python train.py --hidden_size=256 --num_attention_heads=8 --head_dim=32 --norm_eps=1e-06 --attn_scale=0.177 --init_std_o=0.0 --learning_rate=0.00327 --lr_head=0.00958 --dataset="wikipedia_en"
Each number is 500 + 40 x the weight over its row's rms, rounded and kept within 0 to 999. Layers, rows and columns count from 0. Numbers have three digits each. The size before them is the row's rms in percent of the matrix's.

# layer 2 attention output, 256x256, rms 0.102, rows 109-255, columns 64-127
105:480447505476500521450453493473507437542460558532465525474490476543469467471456506477556440499529517443489432502438504410481516517467519597548532574506486509427472487518529560514529498574498463
108:510525453502472491532498455447551457515568497512447478544558567493503483501477484503508540519473522454502448552403408469574505456447492505530457504559508546497484489534494512510517506532493548
101:504522464453459423536482459529473455468477505500482538512489475466485536535471479497484509483500498496492537462468501441523507415511533506502475580457492544438478509455507535462481544497509497
103:521498454440527531517490504471503521468517505470478528537455541437540537545509467476488530495501493538515525470497469493472498478562468625487509519513592498477494469467464433481455499519473441
100:534480475532509478491496437501483405547463555533515481459465521504494514511503512524486466482466498424484515495418540466463444522446485484532549512484464438537498466514561492475496482459539471
102:468453550602511544496493476455573493525512454532552489518450458513475458503491530436482493469479542478491528417485516447423531436507494497473523506496504573506555496509446380484501470518474442
100:531480450427534407534481458528460456520521488470557502497480549476471487465472456489514545471484470461451476443442416524501498505437574503522443491477544459576496465489500483468492527443555529
099:558556486500456505475475483548493499506505489460562491456560505523486454502511572529478516522479496490535451489476523507468507483514549422464482446499460507463468546417493505531473503549486490
094:519514536492526453540408461516495516471496464489522433529458570487537486494450503508564477507520443437482469529459479553479586554465480438437578518481518544450425551518406447477499461464444502
102:516500466507505487545478437588455491502509550510513480472539462431419433442479440485487552523521552496478469477512437451488485537447481435424440497547486403489528495502444511471511493473472481
099:468490478494542554466527524457541483527473517448560462478456472558482465595479499457532415427553562433475496520446532465497548467496516488548494573502548557495500538443499466446485459532455567
094:524547443533497491497493481446477493550469553466453435525491496536556523441533555536581501476545489436565511455524494503412456460550497473564476499523505527489517513520488490534463507481510510
093:453497479475492491520456508554410486559534519484511525586440505475556502443534460457488502542464491507496486458596570506492538495457489494531484502501533482485545471498574494448517476559521562
110:574552486489497570438507506455488519482545518556509488533522438439485462426509526430487436447468593464468518502516456411465522536451489525521561490499540470509593508513494491510452531555483498
101:464527564494509534516466423527528530525513495583503510531565514428507515488486469506449486476496482510486536486582595442576541492501538513527483468522493480535584480430473504545514503588556528
101:487498504415469485511562478495478510481474516476493408501496512532447429453439440428494522473471494467466545475497535500531509430514519470435525464451510521494536517546476476507465533485458556
100:569454453480565525440404437493478499489504575526571519490535518460462520493484546486523522501487513513497534464555540523535510512520521488552521539533514489497548468521461575531495427498470419
098:458468402589550521521526457486515449530533479489493508512517505462433508543511462530528492530485560465563576546473552504535555507525535506545456507503447482492487501557400506499459455511525512
101:455494543522538507478463445518487493566535526532539499457534506533448440527541506484506444547508485424471536492459493519535504515480550461486509531501514493521469479550430500551452484518490448
098:487544569480446576553530469553500431486438532411423488541490432479504458482468476506505524482495563493547465502545484557526532471523486458573530517513464555510473568414513519478519475539511523
108:505494533520568480539481534500456483514543483547522533570565506508516495502492493514481553540491510525515534519452488394486458439526514438484537471527484526420523521423541542535493526541406570
106:540540538483424539490496473533422458552419483526448467467529532484525444498420516442556501503482482566565457450521539485426519458478503440527523556471481529517487501526511476473426516504571491
095:512495506500469473471417534552499499552466426532484482500442466512526461533480567514475470461500435598420470519539492537542517490507541528566509566465462487512432516507483524499427542525505529
103:380541481495477501541556486423518452556516487493503470534476462481472504506495485524534526516470566545564493508456475458529445556566531495418488498529575492566526470472501514482466550566486511
097:533461533488499546539534480487523516539498498523436454437463538442553495503496438508558476472545462486496523478492512421493528495490476539502528368539475506488513449510457425489544493479464516
102:499489474543508564498552489489532516470494498508531470486430540574437489517513520425516556578468507494504480494454500524559436490399475546478499512465522486476510473509549596530514508487416523
098:488485529531491446476500519532520507534488524582536555457491447616509572461480465418487534493496505517526420512472533531486475459461494483511506549491499478532488466472474557503490476479503534
095:523501503455424547482505468500479520503460492495551523509466539498525545500512502487502477440527499503486543558562425534511530508509491490491486535452454484507480454466468485488508520501438586
099:517428518428552502589497533478518446454478475455508470492567517487471553514505513504476427531560511463517499486535521558477512497561489474528469504465518528487516533460417479508500438533479506
108:486473476529493516600485612488511479488515526466466540476465506514542473467565588459531569485525476513533489528531501526468534444569448465533432466431553491465499547486441523494506461558505503
100:481540520501526547529579501466470506440541532492509513471488482510481501490459556467539520479500549526497451433496487500517478467483496467581511524493491566508462508482513529514471537546438606
099:484507524469553490485483435498504517504412451406436536524520583544512484481477589496484475481513548498546440559579527459447581499565509525543439516511533541496485439469539490522470537511487469
092:506409514457543555530509514532489540504475488479515501496522442466549537439512505514503549519508577460467509459535454472453516486500452531509537559504528492450472505487465496473567482519545517
096:587449475504514473432472573467530466537516490456519497428545469461506482469511503488497457544496494459496486463487562476520524473460536456485424502490571485440488621560532474494404460493445503
105:564519542542447494537449460487504522535494479562503528548575531511571439557477531449489562549478503595524518433445469504550506533505550547548494512531560534510535393505553497502518505478471509
101:501565505486493485475499436523544511455490492482473519439575525481485491490509438454542453463493493529538490397504545515426500530554490457457507492461482477526443468544526499558449488470500542
100:451532462447504553511466443498468441442512489517517459526519457560573446427541489463544470476565531490502508549417474494524530507545535497498541460526471503492483448507440555530519548565444470
103:493528530540512477378502519543443499495497521554545516459478509492518495503481543485512601499558480514465522488442468516482506466412438509494553533511519505585519559432476540492494515508478512
100:499495562523542529509478480542524497553501523438525534494495455538508459495490477502462502525498453494397441495518527526485395548517435529528464523422453494507570452551511497526434550519476475
096:495539511545502457506523570452482553543525538480468489480451527569480411564507472521492498479489510443474532440479512532573490502601463532487490497501531509508476461469475504572497443504535498
099:494452518514525514508505467483473491481495485524496532472463514425527477495483542488540511474513554499461545574440531517484527536473548498465487485502469533485558509496451478458500460528476495
103:564483495539487474553585555543463601468504478468548592501471383464503525506488505460501517526477531526487503505534457456525462488426536515514469494497548514494456471558475494442555508533510569
096:511487473526524482493474478500471434489531459548506481519583511524523476497523462401503544505510479537480533470465526558504462506460445534555524483494461486500504484565402456440516427556623525
098:443570488475484522438418477549531522571512458473492487506485444507492527472527482439543495498529442470469484464528544492515509436549579501529497488565475549487487495480544508454488451545433516
103:468579469499479516566512487512507461502458471473540502448501504514492492511528490425517524499500510492541503506470453569512553515497523446552520531514542487468438521548499514451446462528510503
103:512554504535475496456534589560497537573452498453510422503452446502515504517477569545459599458416483541505502519483554509540472537470497512628482564545489445472504561543554458430526495452440480
100:471540427476510517489520508518447471490393504547518473519480439510440539493492548454488526486495467508484543518577559537461552440495488496532517500577521485507452463502539493473533503492493508
095:489545507492463481554502523489432383556545522437518570461554489558590555517567466476484500448497543552495495494509512521506518564508567491508517398490507505524558440484501491490496462517504497
097:449500497548510544495441483501536527460480543471512531538527531513444542506518492500445514487465493494510459524557431556421448456516575514591517464546503536520522536526485513473519551503569495
096:515472471499563512529468470465331452494474469535533494554484539494456530478544452492476512458439523496517481523490525528556478490462508596482568505503518497503472455417502458460459513481555533
094:480492454446463497556483491538524576500526476584470604532574512558505500345498456484482405579485537511553504528482430434437544490485431499488487492486503476464490551547492528538531458500476550
101:394577510560463525458478508483520480492427461466481510418522524500466493470458511490539539519503548523482468520525540442505510522535490440550504503549491430574467532496478483516419527523490551
102:453464498492497474482577473469481511454511502492539545442517497496504446501512543598507459548530607464484495498512526477543537511578480572490488456473448513483507440537493442482525511457539478
107:562499452489518400548474410542486483467484449573513531490500521495475518550452459465447478481422509593483543510552453429500442483538516488452530497432494447508504516482547537523495558458594499
100:562476514548477478489487499489512526494506483542505487497514515527449504466458497507490508492515435491507507478529455446511534533498513540473453578555421481502558509499463561502503468456454483
096:466532420477514471513475414515512482489503521439443512473493460451477482516553535505449525488488512549527543520505519543530491479426461484516487498517444514446491555515529487477535514414469490
105:501534486475473459576462502469509508523542500455463526534532500474507540441490539462565454519409476482537475478543520512516518516441443514475557438539443494504514559479601485456482522511460472
101:504528544441476533496441485456520484479583545467530588529512541487500522522567481471524514511494504525516478491538544453516518425517564506521516458469531499498528433427492482544515504558493464
103:568560475483544507550456525499457487539528534536489477514491477532419509565433511558500498528489508511428501466465483513441426512511490468526529577596514515507454527549527527480543560510447523
104:500503524477520484421515564589498470504463523507444511500518544464458489514512510470475503540541451508518532478498445570488569497532496494527446534535520505504487515492489442454516526495431536
095:488507515483449549475535493496528532436438510493500484438571526486482499458464495432500462569510515435498458509549538575531499527488476472488480516561503571504479512475536429579548545516571540
099:475495516449505464419592471477445487489499445507478458462500473514460483537485608570464485558503520502449489473446497467411516573512430437531463531506481544428463398506558437535484501505440531
100:523420506545521471487463478461473526500509505464534484490560486512523500512590503429495493439473565458473496513497393481513497555476503552518498490518492471441508500468473399502486515492479457
103:553524586484537561521527488532455485477500510462444555490480483492547548498483513537447494498525517486494511457478566439516547516434471477584489528461483484537482492521500476551518505462541510
097:478500533437519518502476546522517546432506510533513476508520417516495429513462466460476505500461575494522475520480533396471523526521459461520469497533472532489465505541429535495533479422439533
097:540446453517544509524445497499455521459535422542484499543496545483475550469496485485536476461448487569469522510524499469514452566555515487520485491511520528489451488546547662553514489537533523
103:440492435457502444502480461519479504553509479507481497444455440496500473473534551548474431482572570516481530536437515511515453482529477509501467594511509482466513476479481546514492480502577479
099:481565545518538518543562506502466485510571490534547502436527546474477481497505525544418498540493505496433529521521544512552516482503446485550476451467519561599546482518563518477515509536480483
091:466507520459504489455549540470497480429489503541564488498519570524479450483541485475495461516580503421526466551465491577511530501559455512440471498494617502535492496497505445509439497552506461
096:533486510500437514535443496500593514515455553523526534463467485474484488475553542546549499511474448517511485514512547495479518549491497472445450476436507503521492529529488438573550584478472483
093:515458482502549440445470470478528477497481522418585535582528461513558556473460521532521492477504481555429487497433506499484491508538545513509480509588513522517508460506486490490496448539469479
094:529487464534464490504490446488488547535419480547397470514500561509490455523484494472512518553517406489504474533491509537466490498473516469450579605486513453544557430510485466502545549556508562
100:480523519495530476465484477505568500536538456512483549550525504464498505519467462434445541493500509519502471508478519470541472473506527489493473572476457540459498486394512504493526430500521506
100:514545501511442396475475487502523529451533483545486447504543540571487486474511434488497470504473530438436526506523463515601462527478482516505504556485425498547482475488544465512505478482443524
105:529515497469445540496518426469476515527567508551469501519555499455510529524551467476491547426512576472478557481474539511472477484485521504488503469476493544485526476487457484527541446501435525
089:467430520523499420500485473431498464458511455514468533503513535501535543514477446512516462450461540497559537611470503507534507472508465546477530515521528548533419491481481539501503463558567498
104:474500530479542527491535491569488442481474545439478518448520475519557464425517525441565500439451496503586424424495499559469467498506536454544554434447486450568527572442508558448535529545491455
101:563464524538474490453508440483452496473544570494434495519466578559490509490645522546479579550473569487548517562464573539493548512462477574506496482511485497514463473541494527579542549495420484
106:434579485484509447530588473475494500519467509472471473409491563506491500518441491600518470455494523521506455539491444417479480494501476591440510582494473487572406484473482568530558511535489461
095:572497581567516491478528508435455608497447544464529455470535517407437453521520519586540504448471554542476536539469560427530566526493566511508423495449586521506484607501534450515500527509480442
095:538555519489531503493558590504511512503503504442597503539508524503459520479469490532594494492514542466525525485516538500528489458456540539525459502527479506470452555475555575514487536500470536
104:526476516515521532487518444435521508479492525492449587490483505462497500441537462516512446495492515619526505565565475515449549508432565565452460504506572494488465484558570541496526497506517445
098:550521538498500511497474510422496485507563443485485446447453495520482490485491431436543553507497517498466467572468503509465491543576508450526578459542564512520491548552505480475511503454525480
106:510529495580496471537449418503560467461506521479511515521537510453446510557482507523451503577540521526498581508526438511481449499578494505520548464488512534549587491535544529488486506523514464
095:480473560535605536483483503501461491472523438488532452439548486439453531479511496606460479493561548504506538515522560456547525524530511493466521536545493534535506512503431504546473531602504435
101:448500474524483484531517486504434550482516532456494448532529459504525502525529508511484505442547509499488557540437522512513551394484536536570479502456508508509530549500484503490502515516517530
095:433465480480499493471549542483511543509487502511480412507478495517519482490532491475451544464460530539472434513535489528532491435484496505561541450556430506468463466454511462523455486460491447
104:460514528483498542491483466514477489540485456449551408506502469595493488477556447490517518496510530495478478508559546549545511526535503523477529449499450518475504579470520469502516518492446526
104:445448525403546538499523501486510464490537476475528496582478446544450560488537523483453469559493505406443501522515468503456498480521513414544467470496491530495468466489518493448460440485436523
097:516528464522567508477440517526448443492459500517524442571517492514508535490542474573501454515484558496522452538488498537510471487590459526495509454538521515497469459590511458482545489555552495
095:426496434457493517497522519511522457500515452600511506557462518550564442515455504538544467532503473562554478465474510515456579479495448497489525439569468572515560513522456500514496487514499502
098:460450488467545487415532476490499463544535480510474526478507519507551484542511447469479503538528522529392495556451523496568537484505493568501584521497515478524522497526565542517455546473449499
102:502465505531459534494490464514497503484466547517484534497466488508501474567541516560515504473497476439507546517470464524493532473468509536509533485542517513549517463521477535508537495472516496
108:530475509470459469448441524489489502491534560533534460501471453535502518482501496492426489498489531501576570534488511421490492504555482455495500431506471518468508449540484435546450493520530563
103:501529542495523492486518470458562505571539564504469468503461499481511502531483541495503531492507508465504559497433515499483510520487487563539487479414474597455484460563489518433460489472394470
106:534389550559516485477422536556516515446497513514531485501506480473507532462568543466509481449450514474577447532509505470502543523499464501516541524497486460486505605502516438477479546426536469
098:524502562523528498412565538541466501513446508511489493436476467595506524444493421475556436477432563449532448547491581550466499473515453492462494471602513500471529493566531520511464497475514516
099:453497459490536464489427584516448508514457518455478517461483490515487460509514468514492521535499512589570523563454540569568473461534537474475548545575502531491422436453491467531523479547540467
097:490478477431464485538562510470483579501465491484533488508546546512513501471448473471509433514465424443523463546520466513521483460515537452470464540486487565558509534504542458439547447517537495
094:552531423472496532571469475545478491467469496527535489552560540526500498485494486521447529524460508530439511520521495482555515553558442435528528471565512481465580470479491523522446428479501497
098:503539552509485441507479464544435506510563526502389512514545467491472504533560546463495494474545504543497499556555546440480533505504551570485459512539487563517447519436446491560477483523485569
093:553593548494488470480475470480502524500486529505432590528552498465536548532552524453511517494477539496454429573502498510442462479543557557555443497488484481537491537443487567532523519561403533
095:533453508458529486418519509491416495523502468565529536498523560458476505488494440397451537497555427551519510604490491506486440499447533440538471506521552525465403462526511469544524557438585441
093:508520496541465486492476484418450468533464536600552472484499512482540485469505452512513516515501466457459513537560527526542443493457446566543498488521486490474538511495436465494487488555603446
102:514497536539457466583472504521501509461449558451534531469522488494485477510491486520517437463526501476564495552509470463514527575506494464496566530458527466552500508508538423540565491489576448
101:477500501527474504535503471473511563444471547461442472474426483507564535494505472473422488518511461516468552515460441527517557438481529502556494515529515505526501502486499474544458492455528484
098:458477446478529560452495423495490529531486529512502505545533424582511492478457504517514555507510497494505567551488507479433558542515418468476511442509534509508542497457487390508472481482468498
108:473533538512459447486510490478478582545488550527489512560420462556562535548508474406515432518471473590562449497489429487467541570507525493550468508520561468468500503503481459461474432525451490
102:547494454546495543509573564490544533465462462474445484482504585520512461430497532579462475525533565524577509546475504531505577508474458524514514586481527537564547458580517510538489491530510533
100:498519436528497452520511489526502477528465528536467482515526470498455539482519477605515557524542504472500548449480584488450474538503481509457518394502490437467448481450490474460549439532511540
100:545507470529474441457524491535526469522546467496457542511471500483477495472528513536463481465499448535483450535461499449483539451512500555563507524526517459486547539531429510508530465539519503
094:500545535525434532494523459356509433486478412551540440569447522467495537513538532482456493462468493519493481484523528502566561468504539460431505518467494562458506514500457455514398482488415460
103:476491512494475602509447550557478510468568467502564449529502481520531497460544523548524467528391456539509478507498537456465470531478476521541483537510531504554478556581530464533505575518478486
091:546516425498497513456514478463499487531461499522457494466451488458501519473493528489451493533552480502421524493460441507486508502478482597489447506498479456492468487509496469481483512507529490
095:486500518519450471502446486475507458542489510506538466492601521590553524478471534558471492474512486490505481474511488410502486536596439501477509474484523512506450515466498541540494471499475539
098:522550538420477546468519413532596526521476419435517463483509503497438491544514468474454499474449570487503422456648482464490486466604521431503521505500464481513506391497426416504489463520512473
100:491550505488480454472500500497483478519542525465478467520472453466512496460453547446464451550544502474519512546540489552461460470542492537498496493545510505455472468517444502542490544467494467
103:434516431457469517474523463504530549469509511565482588531545535499456561499458499498502476493520506456414526477553488444469470462443505459535469494456448495500525565489545480545510564450555477
112:421475492497460538493475510492567491585568499419565445427505530506517517404528553500473555489528493490502459533486474487503507470555449447519499494500443531499518496565477527494488535422467477
101:556555490463465507491528499471544493509540512495510526516529482548460563531535474563502552495513492484473531522526540522433514557475480458430455510487470461447505498514435572508503522520473470
103:498477524528522425455551505477511503533477589543499570444451518525457442474502476534533528474503597492464514505495549463539511523482569538519509486551530513552515456462505524543452536519446528
098:504497489489531488519478482498531479436575454519508447495434505466498485480453469543497500471437537566505463510418510501469383504541514511530529502483465511468518468503463534393476536490520459
091:513538489557475410541501559534536520499535498549501539416462522558490519503492527462480482559478510464539444509475546514541505475474573511504531493474508490518530469494558494472483420478515518
101:574488457467445518484507495499468470570533530522550457545573568554511476540552494474528591501454516528424462497581490500510599506483526455498528480568551477573542440531501493484559552551429524
101:521468522478550546499484561461476535447484504542461494555518474547499555446503483487535516537463519450540546528518454465518585408592539526450417489510537546502481463552526514550509493464553568
100:455614474490494469556525478436417413406484529521468526499517537424498497521502478522443551526478508455488480504513497446452424556520557502494472530488521520490480444454501523453507498512516542
090:495526488486564485449495458497509543455477532560552480567520549540453580492474550502440441437543510489411542561438487461494512505476546500487531458511497541480494474403524475483477462487508515
104:517546511467545539468453461549558534500526458553473547569526465503447531523559457515581506450545481535495513536455486495484489555507554491475445453466496450533503510458491565586503485521454461
093:497520506495525556516496481465496497476475510505533545555488534543491502547497511464419435417486524524507461452489466531521481396456489536536595466551516530509511556432518486529481527456518443
097:493538499521446565497480490531491503522520512462521532469522441519485513497459502491478498476510473538557499450517530506535470456509506505556576594524511499548514499505517473533496462523479475
098:473483534507539476451484458540486401525480515537467530511496450464538537495520521496486548496468513520495470478529505432483445483469416461367544548517476522464524578517531512489509463451489506
096:537535461521480522530534504498445407533529447506464498500523531510464544499528467473560511570413524567451478491554529516462500419503510504477473553492488426490483560534447524525555522469498520
095:503537455512501536412460549499567476459501585530511542442568486582506443557474498513484502525440524575442482585464545576566513508514511473561554573508516551489467554395508456511485553577517549
107:465499491522468527485446508529504515515513485472518527529518554397489505499513525502467499519465474523438537487538528440438415472469502476510536516474568488443512531508474536521532517541491558
099:524491550566513525518507547496522556609462503530449450529528522533440578432537506494470467499468546483520444433559468445510541547508480511542455529546515485486599505510539498562479530508481478
096:528519488523462487583379481497495572518517500557433526477501486508461511468487477459466428516517521513523463501502457525478518478508469459550559436491500423521469501551495530454554457501500489
093:489533516501556528524444466429517419468576561548430546513462568489460523540489462516545527526483525512490474501454512408521507544540512526474417476418442508442458448521449500504442497489522481
095:478447519466552523467457510526550415501558441548475511485517516458452541488546478485549488499465507499493519442489453507548437472511471508507447531503477530518473436497489526512515559480483527
091:432556525553517520506501503502482450527422455475543463505513514554466410432575460432514515424436535528492522520539532489462508530477483517520499529479570550516524566508480517455512467557474459
101:531537465539533483484489481498504497527464497490499435484495535519465516493473526515513487520474404505474504424571580486501486472561439487499489540543509549582528558561471449486480464519518462
102:403482524413487518445525450471479500527471507487427599531501470497531491501477508532506404504524489500511573573430550431505506539530496496537485496465481570561543499497452451506480513460538538
097:431506436456493490541517474543518525450505517481497486438555549517502458493506499458508486504508490450475471539453506530482539508485506392468537488454470543507442514534446504514499459511509458
102:480539495481526500497536466550568598473466464509484508455478461489502541507495484474506535529564500476499585558419435470480520426464514523504523556465494487541442478583457458581524469450465545
091:507524481529602500470523542519519462430487478458461500468473506585503494519507467456579527491498486527497472481488491477505461510535461558497473472500508535421502493485458412419460456521484533
096:512471509511513501477535462574542458473475561576497481498548505412495504532564500484490501491455532521523449493477481496474457517566446534513477475519520553604573550515528487589521409479471458
093:465561488534499493450559552537497504513516516489528521563504486494484436443532406478499500507610519551537586453458456502513469566478523514469481520532498506522524529544498487523511521486521476
101:464507490524453474576469509460501464442509548527516421492484507467589560527537547460529505494557472487446563542426520546504478475577542472550597510501452509527504506555503437478500459474532555